Weights of a small GPT-style language model, trained from scratch on English Wikipedia.
Size: 13 layers, width 96, MLP 384 squared ReLU, vocabulary 5239, 2.45M parameters.
Architecture: no biases in attention or MLP, local attention windows, capped logits.
Training: a variant of Adam for these matrices, 133M tokens.
Each number is 50 + 15 x the weight over the matrix's rms, rounded and kept within 0 to 99. Layers, rows and columns count from 0.

# q: layer 2 attention query, 96x96, rms 0.0623, rows 40-63, columns 0-95
# k: layer 2 attention key, 96x96, rms 0.0626, rows 40-63, columns 0-95
# v: layer 2 attention value, 96x96, rms 0.073, rows 32-43, columns 0-95
# o: layer 2 attention output (transposed), 96x96, rms 0.14, rows 32-43, columns 0-95
q40:36 31 53 57 60 22 49 28 60 35 25 60 42 81 52 40 55 35 38 22 36 55 69 41 73 38 42 50 61 30 42 69 72 22 46 25 46 82 45 36 47 73 67 24 33 25 59 38 74 51 13 19 36 64 38 55 47 74 23 62 62 40 65 16 78 61 53 60 30 52 63 87 24 62 22 47 29 54 50 27 49 56 52 44 45 50 46 57 40 49 86 26 49 43 54 56
k40:63 67 43 62 59 65 50 42 42 63 74 59 57 59 29 42 31 50 63 41 71 69 43 28 52 42 44 75 32 45 47 06 50 32 52 47 38 45 61 41 50 51 63 41 24 54 63 45 35 40 46 60 50 43 61 19 46 47 40 54 61 53 48 59 62 47 35 44 73 67 43 27 90 44 51 58 40 55 57 57 44 66 41 61 35 45 34 53 40 57 26 64 36 73 55 56
q41:32 28 65 38 69 33 28 15 61 24 29 48 32 73 51 49 63 53 24 31 33 59 46 40 72 50 43 47 58 55 40 52 58 29 44 54 40 64 53 55 37 61 46 47 51 53 48 50 52 44 44 33 54 44 43 53 51 65 42 75 49 51 56 32 59 52 39 39 52 51 51 59 28 67 34 51 20 60 53 43 32 55 20 57 40 63 61 54 52 52 62 40 36 34 60 54
k41:68 42 37 52 55 47 40 44 65 46 58 48 60 58 54 56 51 57 53 47 54 71 53 40 47 49 51 53 51 53 43 45 41 46 44 40 28 43 46 39 47 50 68 41 50 49 57 55 33 34 56 54 57 54 46 43 44 53 37 63 61 42 64 48 48 60 65 47 44 64 44 52 77 60 57 47 48 46 54 36 46 54 55 44 59 58 56 43 37 65 25 55 52 52 49 51
q42:48 31 53 31 68 33 39 34 54 42 46 65 50 76 55 44 47 59 42 51 38 66 32 37 31 49 65 48 49 41 45 22 37 41 48 43 34 57 59 54 52 42 57 59 57 40 51 40 61 49 58 59 61 51 63 57 48 46 46 57 51 30 62 61 47 64 53 43 49 53 60 65 51 70 39 41 38 53 62 57 30 53 59 51 44 55 62 45 41 49 30 50 40 46 49 41
k42:62 45 62 49 51 33 49 52 60 37 35 56 60 50 66 40 59 43 57 65 61 50 53 54 51 35 44 43 45 60 45 33 27 54 42 45 47 54 32 61 60 47 65 45 52 41 51 61 28 32 55 67 68 46 61 55 43 48 36 43 43 46 63 49 62 56 53 33 49 46 50 47 69 31 60 43 53 56 67 43 55 39 58 36 58 59 48 56 41 59 31 50 56 43 62 44
q43:45 26 66 43 71 28 23 21 52 32 49 40 47 63 61 49 51 60 39 47 40 55 54 62 54 38 50 50 54 60 45 58 52 61 51 45 47 61 53 65 44 56 54 43 48 30 52 37 52 52 35 46 31 64 42 41 51 65 41 75 65 38 62 34 70 62 58 46 41 41 58 60 40 69 46 44 45 45 44 39 47 51 51 27 51 65 49 59 67 47 50 37 47 43 48 35
k43:72 39 53 55 56 56 44 59 80 26 54 78 75 57 67 50 52 36 71 63 57 53 54 41 39 25 53 44 33 54 35 59 16 44 43 25 23 30 33 35 52 43 83 44 41 27 55 42 27 22 66 59 55 48 55 57 75 54 41 35 61 21 82 55 34 58 54 35 18 62 34 60 53 25 61 49 50 62 65 17 43 52 70 42 66 43 70 54 53 59 42 47 56 40 68 81
q44:59 88 32 43 39 83 94 80 42 72 51 42 17 42 18 61 58 42 53 53 59 15 45 52 48 73 41 59 33 40 54 67 55 46 67 67 33 32 87 38 19 33 58 64 59 69 45 52 52 80 70 34 79 59 61 49 45 50 50 35 35 69 42 77 60 43 61 52 48 52 38 37 62 54 43 53 63 44 34 68 42 49 60 43 69 53 49 23 26 44 52 67 45 45 13 40
k44:53 61 30 61 32 61 59 62 39 65 57 34 16 41 26 28 53 62 36 34 69 19 38 65 57 69 52 56 34 30 71 40 99 64 63 75 58 61 86 42 43 25 52 75 49 68 46 73 59 72 41 32 45 40 30 49 54 44 43 71 42 65 32 48 36 27 53 76 73 52 49 29 45 54 20 58 72 47 29 88 33 45 22 67 51 55 42 34 40 33 63 31 39 80 50 48
q45:90 38 81 55 49 88 49 54 68 62 99 61 60 38 58 51 54 15 74 77 44 62 64 39 64 45 31 43 49 39 44 27 36 66 20 15 54 43 00 54 68 34 66 35 75 14 42 35 26 41 77 75 53 26 54 37 58 47 78 31 47 20 41 69 56 00 34 39 69 74 46 10 56 08 90 56 63 63 88 44 56 38 64 49 31 29 32 62 34 58 43 58 38 43 55 68
k45:65 64 53 74 58 75 61 69 89 51 81 81 80 30 79 28 64 47 83 51 58 56 64 40 72 45 48 45 56 47 47 36 25 67 51 30 60 43 32 33 43 23 40 45 56 36 55 77 37 38 51 63 47 30 39 49 47 33 52 39 80 33 53 27 55 29 62 31 71 48 41 44 61 45 68 67 72 95 58 32 51 50 46 45 47 65 21 47 73 68 19 39 52 42 41 54
q46:79 54 46 58 40 60 58 36 46 65 53 62 63 16 55 39 56 43 52 47 44 45 51 61 55 50 44 59 67 51 51 50 54 32 53 46 93 32 46 37 53 58 32 55 40 61 46 49 37 38 47 49 25 52 53 50 58 66 52 68 58 51 55 42 44 50 51 35 40 42 56 55 53 19 50 44 56 38 38 35 56 53 74 29 26 49 42 74 64 58 55 44 67 67 28 44
k46:23 60 62 41 61 76 53 37 50 52 44 67 49 58 59 60 47 54 71 55 53 69 53 50 32 54 45 52 39 21 63 32 37 52 52 35 73 41 39 48 49 25 42 37 42 42 50 52 34 50 44 41 26 60 48 73 61 50 39 27 53 49 54 53 60 48 34 30 43 87 77 65 52 52 49 59 64 75 51 24 29 60 61 64 67 52 30 52 65 43 50 39 36 60 50 53
q47:42 37 38 54 62 31 34 48 30 34 50 51 56 56 45 36 70 56 73 57 73 47 43 76 42 58 54 10 56 44 51 35 58 47 63 43 63 81 46 62 53 48 41 55 37 26 51 61 59 51 47 57 31 54 47 65 51 47 33 64 44 50 50 45 47 50 58 52 58 24 50 77 31 52 29 28 55 72 44 59 56 55 60 43 59 61 24 52 76 50 38 47 49 57 51 65
k47:60 60 57 51 44 56 68 67 71 37 45 51 76 38 40 53 73 36 80 44 60 46 56 69 30 55 53 38 41 43 43 60 30 78 42 58 33 36 49 55 72 41 47 48 46 42 58 42 52 57 58 64 52 47 54 53 59 43 38 46 56 18 64 66 70 39 76 49 46 54 50 62 52 25 63 47 49 81 50 32 51 56 63 50 71 45 30 48 46 34 44 26 45 47 50 93
q48:48 52 40 58 38 53 67 64 70 67 59 88 70 30 42 45 56 51 39 49 56 53 65 58 46 32 74 71 45 54 52 58 43 39 46 43 43 39 56 68 52 62 65 36 57 71 54 48 54 41 74 52 34 25 68 56 44 58 52 63 46 50 62 77 51 45 16 61 39 52 63 58 71 37 70 71 62 60 46 62 29 45 58 55 39 39 51 55 51 51 16 59 85 40 53 52
k48:28 36 67 48 73 56 36 59 38 64 53 64 38 43 42 76 32 32 43 55 56 49 48 60 49 50 62 54 54 67 72 21 40 47 34 38 53 70 47 66 59 46 34 54 53 48 53 51 51 34 47 45 48 62 51 60 20 58 54 51 29 59 28 54 48 58 22 44 51 59 48 44 67 48 58 62 32 49 43 57 56 39 54 40 30 33 47 52 50 60 38 61 33 60 43 26
q49:68 28 69 32 65 45 22 61 45 51 63 33 34 63 51 48 44 43 60 56 76 44 37 49 37 42 26 45 22 59 43 44 52 40 29 43 62 67 41 53 51 39 63 51 60 52 67 29 45 58 64 55 42 46 44 47 49 26 35 49 41 54 49 66 55 40 41 75 59 41 52 51 55 36 23 40 57 58 33 72 53 59 71 67 51 56 71 34 40 51 50 31 39 68 50 51
k49:55 47 72 35 60 45 50 54 38 58 60 51 63 62 51 52 61 63 57 62 60 62 72 30 46 35 64 53 48 63 56 59 49 61 81 52 52 57 30 80 57 49 58 59 52 46 53 59 54 35 38 54 33 54 38 26 54 61 51 49 53 50 39 54 68 56 30 61 33 56 53 45 49 43 42 56 49 48 41 52 53 45 47 38 52 57 45 57 53 45 51 44 42 37 41 64
q50:70 47 54 39 44 60 68 46 53 50 46 49 35 56 30 61 42 51 23 61 53 46 55 43 60 56 31 48 54 52 48 64 63 45 43 46 34 47 46 49 40 53 74 49 64 58 52 51 54 40 45 53 69 42 34 14 45 57 49 57 31 50 44 55 72 37 39 63 51 55 56 44 44 48 38 71 40 40 44 62 36 57 56 64 44 35 55 52 14 67 50 45 52 43 46 41
k50:57 37 31 50 47 42 50 46 46 63 49 39 45 49 38 44 24 73 35 54 56 54 31 42 80 49 68 50 58 70 52 42 57 49 48 42 33 36 65 61 32 60 49 57 51 62 59 64 55 41 47 56 47 48 54 44 47 45 45 67 46 62 66 30 45 49 48 50 50 46 29 36 72 61 37 39 58 40 46 58 21 47 44 26 40 40 49 43 29 60 56 47 43 26 35 34
q51:33 37 45 57 57 43 33 47 50 43 38 44 66 71 42 32 52 73 71 51 41 41 55 72 38 62 54 47 54 34 61 31 77 53 69 32 53 59 57 76 58 58 47 61 30 50 31 50 52 62 58 38 33 55 36 71 41 30 37 60 71 46 23 47 36 59 51 36 66 55 58 70 41 54 29 53 37 45 35 69 64 64 44 43 56 61 45 37 87 44 59 52 59 45 77 61
k51:59 54 45 45 34 70 53 42 70 42 42 60 59 54 48 79 43 32 56 57 58 35 47 63 20 69 64 32 63 36 38 41 44 57 28 39 34 35 62 41 45 47 45 46 41 39 57 44 38 53 57 38 53 38 79 41 59 38 31 31 55 45 56 54 76 54 99 60 52 46 23 37 56 48 46 59 51 45 67 43 47 64 60 59 65 56 55 52 35 41 33 47 55 60 40 54
q52:41 68 45 56 51 20 77 58 54 58 58 65 42 71 60 35 53 51 60 47 42 49 35 72 43 38 64 38 56 35 61 40 54 75 63 47 40 65 74 61 67 44 68 55 40 20 38 40 54 48 61 44 15 36 62 70 54 52 39 71 70 28 49 20 53 68 19 47 58 74 47 91 58 33 57 56 42 58 60 37 57 55 48 41 49 60 51 57 89 27 28 53 54 55 44 44
k52:45 49 78 49 57 39 46 58 56 52 45 55 37 48 47 79 49 44 41 57 48 56 54 65 48 82 38 43 78 58 66 36 44 55 33 56 44 61 50 60 49 49 48 32 58 42 43 65 52 38 56 54 56 61 59 70 46 65 45 59 61 43 62 42 41 51 61 39 43 59 50 54 45 44 34 50 57 56 52 61 45 57 48 56 67 51 47 54 55 49 37 36 64 62 25 33
q53:37 34 53 44 51 47 25 41 30 55 53 48 42 82 39 47 42 58 59 32 39 58 41 44 20 64 36 66 24 37 78 43 58 38 47 58 60 69 53 60 67 64 28 61 34 52 72 45 43 76 38 49 30 48 64 51 54 47 37 46 46 72 46 55 14 50 47 44 64 23 45 95 33 37 61 24 64 35 54 47 48 49 53 37 44 75 53 35 59 43 62 53 33 72 45 54
k53:63 58 68 43 31 64 50 34 41 37 49 45 59 66 53 53 50 42 61 62 57 43 56 33 31 56 56 51 18 42 47 57 51 45 65 46 18 35 50 33 71 54 68 50 41 60 61 62 56 44 52 53 53 45 54 51 41 45 37 48 47 56 68 61 52 64 43 49 47 40 41 88 44 37 55 26 59 72 26 44 66 52 73 42 46 42 60 43 67 42 44 46 42 45 62 51
q54:40 59 68 57 45 30 34 53 37 47 41 50 56 28 67 51 53 65 60 16 38 52 53 16 34 49 68 44 14 56 37 57 39 43 53 60 67 47 45 35 48 51 48 23 71 31 81 42 51 53 47 47 31 25 56 63 64 34 29 46 53 40 83 53 22 43 45 29 34 42 46 62 58 61 80 72 33 73 43 45 55 30 21 71 43 35 38 44 57 47 63 75 30 53 42 46
k54:55 46 44 56 56 72 74 72 48 64 47 62 60 50 38 61 41 48 56 41 34 56 58 36 46 58 49 47 56 64 50 47 80 50 45 67 65 41 22 34 59 44 33 60 48 50 32 62 34 39 78 33 33 50 34 39 44 61 55 51 58 51 47 56 50 33 31 59 32 31 63 57 28 48 55 68 33 46 54 67 64 49 49 52 36 49 58 43 59 56 42 55 45 46 35 52
q55:60 45 25 15 64 49 60 44 58 39 39 55 53 48 56 43 30 50 48 32 65 53 45 28 55 58 21 67 75 47 33 67 59 47 56 56 36 13 51 56 34 36 65 85 54 48 22 75 71 37 63 75 83 73 26 50 32 40 61 36 53 37 50 58 38 41 57 42 61 49 46 34 32 60 63 61 57 54 54 57 57 34 28 60 45 34 68 41 05 26 58 48 51 23 45 41
k55:53 69 37 58 57 38 40 51 48 51 40 61 63 30 45 56 53 47 44 37 56 34 66 73 55 37 33 53 35 51 37 47 54 60 37 33 31 45 79 70 43 59 63 52 63 48 38 51 56 61 42 45 54 53 61 23 31 27 49 61 48 60 57 47 53 45 43 60 70 41 32 23 56 42 59 54 38 43 72 29 54 43 51 59 42 49 34 49 39 42 39 72 60 44 68 48
q56:46 64 23 66 49 59 60 50 61 52 22 53 35 34 37 40 42 56 42 31 57 61 54 57 34 49 60 64 73 68 51 67 36 52 36 55 57 44 48 45 55 64 64 52 33 49 71 59 41 45 53 49 55 42 33 41 33 56 63 23 34 39 32 47 55 49 35 48 57 49 57 55 66 26 60 48 51 59 54 39 45 36 48 46 42 58 25 59 25 48 63 43 69 43 25 44
k56:44 51 30 53 56 42 42 55 44 37 48 30 78 41 42 48 46 51 41 51 48 58 61 55 24 55 50 33 69 54 46 57 46 29 34 46 46 60 39 35 31 42 47 47 66 58 52 55 62 71 67 52 57 49 58 66 48 40 50 52 24 48 31 44 31 57 57 58 50 44 29 56 52 42 62 44 58 58 44 41 40 46 50 65 49 42 65 55 23 42 36 54 49 53 49 57
q57:55 69 42 53 53 70 59 53 46 42 47 45 41 42 52 58 43 55 32 38 57 51 33 58 55 47 45 73 49 62 48 67 42 40 30 43 55 39 47 56 24 55 67 35 69 82 64 45 51 54 58 38 58 38 46 43 59 53 75 47 27 68 34 43 42 51 56 52 47 60 42 53 59 39 48 55 57 37 34 30 53 59 63 60 40 44 54 52 29 56 64 47 65 41 59 42
k57:37 37 42 24 67 52 48 39 34 44 43 38 53 61 56 56 20 83 34 38 53 62 37 42 45 58 56 70 71 42 46 71 62 32 66 55 36 38 54 60 49 70 22 75 46 55 38 50 65 44 51 41 51 67 42 37 36 62 58 37 26 62 28 48 52 68 61 59 20 77 64 63 33 76 45 57 56 36 33 50 36 66 26 35 50 58 52 53 46 53 44 55 46 38 39 48
q58:53 61 53 49 53 53 32 56 48 68 24 39 51 46 23 61 31 56 43 80 50 33 33 36 58 36 35 41 49 61 58 36 48 32 40 53 46 66 50 43 62 78 50 70 48 69 72 51 47 57 62 47 46 40 83 58 25 34 50 83 31 73 38 40 45 57 38 31 58 56 26 63 64 29 39 88 74 60 46 62 41 45 49 40 55 53 65 70 39 64 52 63 39 71 47 50
k58:60 48 47 51 47 67 58 53 47 62 51 54 67 68 40 55 60 56 28 54 52 69 81 56 52 68 52 26 43 65 39 57 61 40 42 37 36 49 57 48 76 46 37 58 45 43 81 60 56 54 39 28 37 49 72 41 45 38 53 47 48 63 32 52 66 62 55 41 47 45 42 51 52 53 36 56 53 28 56 55 36 43 65 23 29 43 56 58 53 47 51 45 35 52 40 36
q59:48 46 72 49 54 28 43 46 62 45 46 66 77 48 62 35 49 44 36 51 74 48 47 47 71 47 76 50 42 47 51 62 42 65 51 66 46 68 44 59 53 52 44 37 37 39 30 45 57 49 53 85 45 34 33 49 23 59 56 56 69 30 55 58 56 35 39 20 50 40 62 38 68 48 52 46 69 64 66 46 42 42 39 62 65 58 34 41 55 38 35 60 48 58 64 81
k59:47 41 66 68 66 51 26 56 59 55 58 50 46 34 44 51 65 23 56 41 49 44 58 52 55 45 57 37 36 41 50 42 48 50 44 45 74 78 51 50 34 48 54 30 58 60 53 53 40 60 59 68 61 38 65 68 51 35 67 44 58 45 49 44 58 34 42 56 41 39 51 38 49 54 42 62 37 56 74 57 65 47 39 73 58 63 55 32 54 46 66 51 50 72 39 53
q60:54 41 62 58 44 48 52 63 30 64 40 42 71 53 46 42 55 50 66 68 49 50 41 58 63 44 53 49 45 57 47 72 52 35 55 53 75 54 41 55 37 66 54 26 29 49 74 61 61 55 52 34 78 47 38 66 49 66 40 55 30 46 22 68 58 35 54 43 21 46 74 49 34 38 61 34 36 61 36 59 58 62 62 78 34 35 50 37 84 58 46 31 52 38 38 61
k60:47 39 44 46 36 46 62 42 59 69 58 48 49 60 49 74 55 43 53 58 51 64 49 40 49 51 73 52 46 45 41 45 45 66 43 64 56 56 37 61 35 50 37 48 49 51 59 36 55 45 49 45 28 55 49 32 38 56 50 66 38 56 63 46 65 31 54 50 40 44 58 39 57 39 61 47 41 38 39 42 61 52 74 74 50 49 44 56 52 45 44 52 43 37 37 55
q61:54 44 37 53 52 42 48 30 49 36 56 56 62 74 55 63 61 59 73 47 47 50 47 56 47 57 67 46 49 40 45 52 53 69 68 43 45 41 57 59 63 29 42 77 50 15 34 71 53 52 55 54 28 42 39 73 57 44 41 50 69 36 55 32 40 58 47 46 54 43 72 64 58 72 36 61 69 64 45 45 64 54 30 31 58 53 75 57 53 40 34 81 37 56 49 50
k61:56 45 64 64 60 56 52 56 69 36 38 48 63 13 48 65 55 29 64 45 50 47 47 64 44 57 51 40 78 43 28 51 55 65 30 54 76 21 63 37 38 46 50 60 54 38 68 61 44 52 62 60 46 26 48 59 61 38 36 38 76 28 67 46 80 31 81 54 52 44 64 51 65 48 53 69 68 85 76 74 58 57 59 31 73 52 16 48 53 65 51 47 47 54 47 57
q62:65 46 76 53 52 70 41 55 45 65 43 45 52 19 37 43 42 50 23 58 63 46 77 51 99 52 25 34 56 43 58 70 73 38 53 45 60 99 38 31 27 48 60 44 64 45 45 51 50 57 44 27 42 60 52 23 40 55 45 57 40 58 58 47 57 23 44 45 68 33 29 31 44 44 25 46 53 53 55 40 58 59 70 40 36 56 40 39 53 76 68 14 62 59 38 42
k62:60 54 40 66 56 60 50 39 47 69 63 52 46 50 48 46 38 64 53 49 32 54 54 40 62 62 43 38 30 25 52 52 66 49 75 25 46 50 54 38 56 03 53 47 44 49 68 24 58 57 53 30 47 57 40 61 54 54 51 50 53 51 74 51 35 56 68 65 37 68 58 51 50 56 35 63 53 37 46 48 28 67 51 39 37 31 54 44 55 50 50 49 41 58 31 56
q63:75 46 46 53 50 39 60 54 56 57 45 61 65 55 66 42 42 45 43 69 39 35 77 42 53 55 43 50 35 53 39 67 55 65 53 65 63 34 65 66 69 55 15 32 36 44 67 41 42 57 29 44 42 62 46 55 40 58 38 58 54 46 60 55 55 38 69 45 32 46 77 30 38 35 50 46 39 50 57 56 38 41 53 35 46 56 63 69 42 32 61 64 65 40 48 56
k63:56 37 47 63 49 62 20 38 54 56 60 48 31 65 41 58 40 27 57 51 47 48 30 39 52 36 75 45 47 35 64 36 55 53 38 45 64 33 36 36 62 43 72 64 47 56 81 41 45 60 45 43 30 48 62 75 68 38 47 35 83 53 53 55 39 26 52 60 47 40 61 40 48 29 69 40 60 66 65 64 53 50 63 62 59 65 63 56 38 48 74 39 44 45 38 57
v32:48 34 52 52 45 53 50 39 54 55 57 69 64 61 35 42 41 46 65 47 34 57 62 46 65 62 53 59 39 41 55 37 47 36 40 55 57 12 40 61 48 23 41 39 35 61 58 38 44 49 66 38 42 56 39 62 77 44 55 44 71 45 48 62 62 50 63 67 64 53 42 56 54 41 34 57 32 47 36 52 25 34 42 40 49 41 55 55 30 43 54 57 57 52 43 53
o32:45 40 26 40 45 49 65 45 51 62 50 43 52 40 58 63 80 36 54 46 41 72 58 43 51 48 44 38 46 59 40 60 49 47 59 53 54 59 44 60 41 46 74 47 49 34 39 54 56 23 53 51 57 50 55 48 36 52 50 51 26 57 43 61 27 60 27 38 32 75 75 70 50 58 86 48 45 56 44 51 62 68 28 40 35 64 48 87 53 56 54 51 47 42 48 55
v33:54 57 42 42 46 40 51 52 59 46 37 67 40 65 59 52 47 24 42 39 41 50 11 50 47 53 49 47 31 51 49 46 46 81 42 35 50 60 37 46 64 66 62 44 54 62 43 51 56 40 66 63 72 34 66 62 52 54 55 57 44 53 44 45 48 41 61 34 50 63 50 51 53 51 65 43 66 48 43 51 75 61 49 65 59 60 55 54 51 35 42 32 50 52 51 40
o33:68 39 66 60 46 45 35 60 49 57 54 24 54 59 40 52 39 46 54 43 71 45 65 52 59 48 50 42 46 56 50 47 42 40 46 54 55 54 55 50 48 52 46 41 60 44 58 50 54 66 32 43 46 51 55 39 55 39 62 36 41 51 46 47 72 53 45 59 47 36 37 47 59 40 36 43 55 52 51 48 32 36 52 69 52 33 58 42 31 56 63 22 60 57 63 75
v34:20 53 56 35 40 41 41 41 26 48 42 44 16 30 42 49 57 54 50 65 37 54 36 58 41 65 48 51 68 39 49 39 47 41 45 55 55 50 65 53 64 57 40 49 53 51 60 51 61 60 62 48 49 44 36 48 55 54 68 47 34 79 42 49 62 45 48 52 67 46 59 53 38 40 53 44 57 31 56 75 62 45 41 62 51 32 50 48 44 33 56 46 60 54 58 42
o34:76 37 54 49 65 36 34 59 59 40 63 42 57 53 44 40 50 57 68 39 47 63 42 37 56 72 41 34 42 64 44 34 56 44 58 46 64 55 45 62 45 57 45 53 51 56 42 52 46 57 54 51 39 32 55 39 50 27 46 45 38 32 39 55 58 41 46 61 62 37 48 40 48 59 39 50 62 75 45 53 37 46 49 43 60 57 55 47 70 49 37 41 45 57 57 68
v35:31 49 60 36 42 54 45 61 54 31 68 52 22 60 56 36 51 46 63 53 48 52 65 38 52 52 51 48 33 48 60 39 42 73 39 77 67 51 35 56 56 45 52 46 67 51 61 41 60 46 79 69 40 33 49 70 66 53 57 48 66 55 56 51 49 41 37 53 62 30 43 52 51 54 70 45 58 40 54 49 59 44 55 84 50 31 41 63 56 42 59 54 69 64 68 54
o35:68 36 52 51 45 45 41 60 54 50 56 48 60 61 63 64 60 58 34 29 49 49 50 60 74 75 58 49 65 62 33 52 55 40 59 44 61 70 63 54 46 60 51 42 62 55 33 67 35 88 53 38 55 32 29 28 50 29 65 41 38 64 30 49 72 41 50 57 56 57 31 42 68 43 68 37 48 44 30 46 50 56 31 39 56 61 47 57 58 44 55 28 47 63 49 57
v36:55 52 42 47 56 44 38 60 23 49 49 63 53 47 57 46 57 63 39 43 42 50 50 39 58 50 40 29 55 46 47 33 50 44 59 73 55 82 65 75 53 43 54 45 41 57 54 12 61 50 45 48 48 38 61 58 53 42 63 59 38 78 52 71 52 48 47 59 61 46 48 35 57 60 26 56 26 39 36 79 65 51 36 38 48 50 48 49 36 51 60 80 30 47 37 53
o36:40 53 63 66 58 39 58 29 48 49 70 47 25 69 38 55 43 44 78 12 56 73 52 54 47 40 68 50 54 37 65 23 27 51 61 36 52 45 47 40 55 58 65 63 49 38 55 61 54 50 39 54 32 45 58 26 64 33 46 57 54 30 47 36 45 65 43 47 48 54 42 64 51 43 48 50 62 65 47 34 51 34 59 32 69 64 52 67 51 24 36 63 67 54 58 63
v37:41 38 47 53 43 41 57 53 26 68 38 34 42 59 32 45 46 51 55 44 50 49 50 66 56 48 61 51 59 53 54 56 59 29 61 41 57 49 56 55 36 44 39 53 45 49 54 32 48 42 49 60 52 76 36 59 45 49 48 44 56 69 49 64 42 64 59 48 52 60 47 32 50 66 29 68 43 40 39 57 63 53 39 46 46 49 48 49 49 47 66 76 38 47 37 59
o37:31 66 54 41 53 35 51 33 44 43 66 70 57 51 55 29 59 51 66 52 49 62 47 38 42 58 41 69 29 48 60 54 68 60 71 48 28 38 44 45 41 49 40 60 39 35 41 78 40 31 43 52 45 55 42 54 48 44 37 63 58 34 41 31 21 72 44 39 52 51 63 65 40 62 58 56 50 66 45 37 48 42 48 42 63 50 54 53 60 34 36 70 44 43 53 32
v38:49 54 58 63 42 54 48 40 57 55 52 46 53 66 44 41 41 43 62 74 50 59 40 70 55 52 50 52 37 57 56 52 16 48 45 40 41 38 15 44 60 50 36 43 48 52 71 45 47 60 73 48 31 43 66 52 47 51 61 29 68 32 46 48 78 49 62 42 78 37 44 68 75 32 49 41 35 51 47 34 44 52 54 58 45 55 33 53 60 53 23 62 65 49 54 54
o38:66 69 30 56 24 59 69 63 58 77 53 61 60 32 72 73 55 40 35 40 63 61 58 46 63 26 38 46 64 41 14 61 39 58 56 62 48 56 61 62 46 33 56 64 61 27 36 45 54 31 43 57 53 45 44 63 48 60 60 48 39 67 36 58 43 33 43 54 36 60 44 30 39 45 60 51 57 37 46 48 48 51 35 55 52 42 57 46 39 65 72 45 35 49 63 61
v39:58 64 58 43 50 46 57 56 74 32 47 63 54 32 55 60 52 43 67 56 47 34 61 51 56 51 32 44 61 59 35 53 46 70 32 40 56 57 46 31 59 46 73 35 60 41 40 61 56 43 59 50 61 31 50 59 50 52 56 59 50 30 58 37 52 42 41 26 34 51 63 59 37 42 61 65 56 64 59 37 50 56 39 44 52 56 74 56 59 52 38 30 47 44 64 55
o39:42 43 58 58 42 68 57 76 45 49 34 38 53 48 49 65 38 45 27 66 39 22 46 49 43 36 46 48 51 59 50 48 50 31 27 55 63 53 29 53 61 66 54 29 65 83 53 35 55 70 55 52 49 47 47 37 51 32 62 33 38 63 48 61 72 42 57 53 52 52 38 52 69 48 54 46 63 40 52 60 50 48 62 58 33 39 42 60 20 67 69 35 61 54 55 42
v40:54 51 40 44 44 56 42 51 18 49 42 07 34 84 48 57 54 54 45 45 52 52 36 75 53 42 60 58 27 42 68 59 62 39 63 59 49 67 43 55 21 65 34 66 40 59 56 34 40 48 60 52 51 65 55 42 55 57 39 48 57 79 49 53 56 58 46 60 47 44 42 13 42 44 34 49 38 35 43 61 66 33 60 58 52 54 37 54 50 49 64 72 60 42 33 51
o40:53 53 31 51 67 24 43 41 56 52 56 68 62 65 58 18 56 68 53 28 61 73 58 51 56 69 69 58 54 49 51 52 55 56 78 44 22 39 65 51 39 37 39 56 38 26 48 85 48 33 40 43 46 60 40 54 46 53 29 63 73 45 56 47 52 58 37 46 41 44 48 54 40 67 44 56 42 52 59 36 35 41 36 37 68 50 50 33 68 24 30 71 50 52 61 46
v41:58 46 53 47 56 44 56 55 34 57 72 28 79 48 42 57 53 62 55 45 61 63 80 46 45 47 63 33 26 44 52 59 50 26 58 41 61 54 66 62 39 38 63 74 39 42 59 51 24 39 57 60 52 44 75 45 53 43 64 43 34 47 46 49 75 47 50 43 52 43 37 61 71 60 42 26 52 30 56 52 49 44 40 50 52 79 44 60 49 54 57 59 40 46 36 46
o41:44 70 43 60 45 66 64 43 49 65 63 67 46 46 45 56 68 39 49 42 31 80 46 51 56 35 58 50 72 49 70 53 16 73 65 46 32 40 60 40 54 51 42 47 40 40 49 48 79 36 50 42 46 55 52 56 67 65 52 47 70 58 68 50 32 65 50 66 46 47 51 46 37 52 67 58 45 50 47 51 55 48 55 44 65 30 46 47 33 37 47 64 50 48 33 43
v42:56 59 46 39 38 55 64 56 69 42 58 25 63 60 39 32 42 46 57 58 40 47 60 37 63 53 20 62 60 58 51 55 46 51 51 47 57 34 37 40 54 54 53 46 41 28 50 53 65 59 63 68 45 65 59 46 49 39 56 54 50 36 61 61 25 52 48 38 51 57 53 72 78 41 81 70 47 55 57 49 74 37 68 34 48 50 50 57 49 60 41 47 48 37 42 31
o42:41 58 76 67 48 40 61 46 82 63 42 52 47 28 68 67 69 28 63 65 55 22 32 59 39 50 46 54 37 51 42 63 52 64 42 47 51 42 39 71 54 37 55 52 54 53 40 57 53 41 57 48 74 41 35 71 61 65 52 41 35 65 45 46 72 49 42 53 62 52 53 48 33 36 50 38 59 68 52 30 45 65 52 54 44 19 53 51 58 44 53 49 52 50 55 38
v43:57 59 57 45 53 76 57 50 50 51 33 39 50 38 53 42 53 38 58 46 53 60 49 65 60 52 53 68 12 46 38 48 44 43 53 54 37 14 54 63 40 38 64 47 55 43 52 63 68 51 49 18 55 28 53 31 48 57 68 59 74 36 33 53 64 59 53 52 37 29 49 44 44 39 40 45 60 50 41 45 27 66 50 27 69 40 42 48 58 30 72 54 52 50 58 33
o43:62 37 46 63 39 40 55 59 57 36 34 42 56 37 52 42 37 70 41 54 50 48 59 27 46 79 20 40 74 63 47 39 48 37 63 61 66 65 56 64 72 61 45 60 51 48 71 22 55 38 54 48 41 58 46 49 31 56 41 38 29 35 62 81 66 44 38 59 32 53 71 44 45 61 60 51 50 44 53 32 44 49 48 56 36 46 52 70 46 41 27 57 58 43 61 54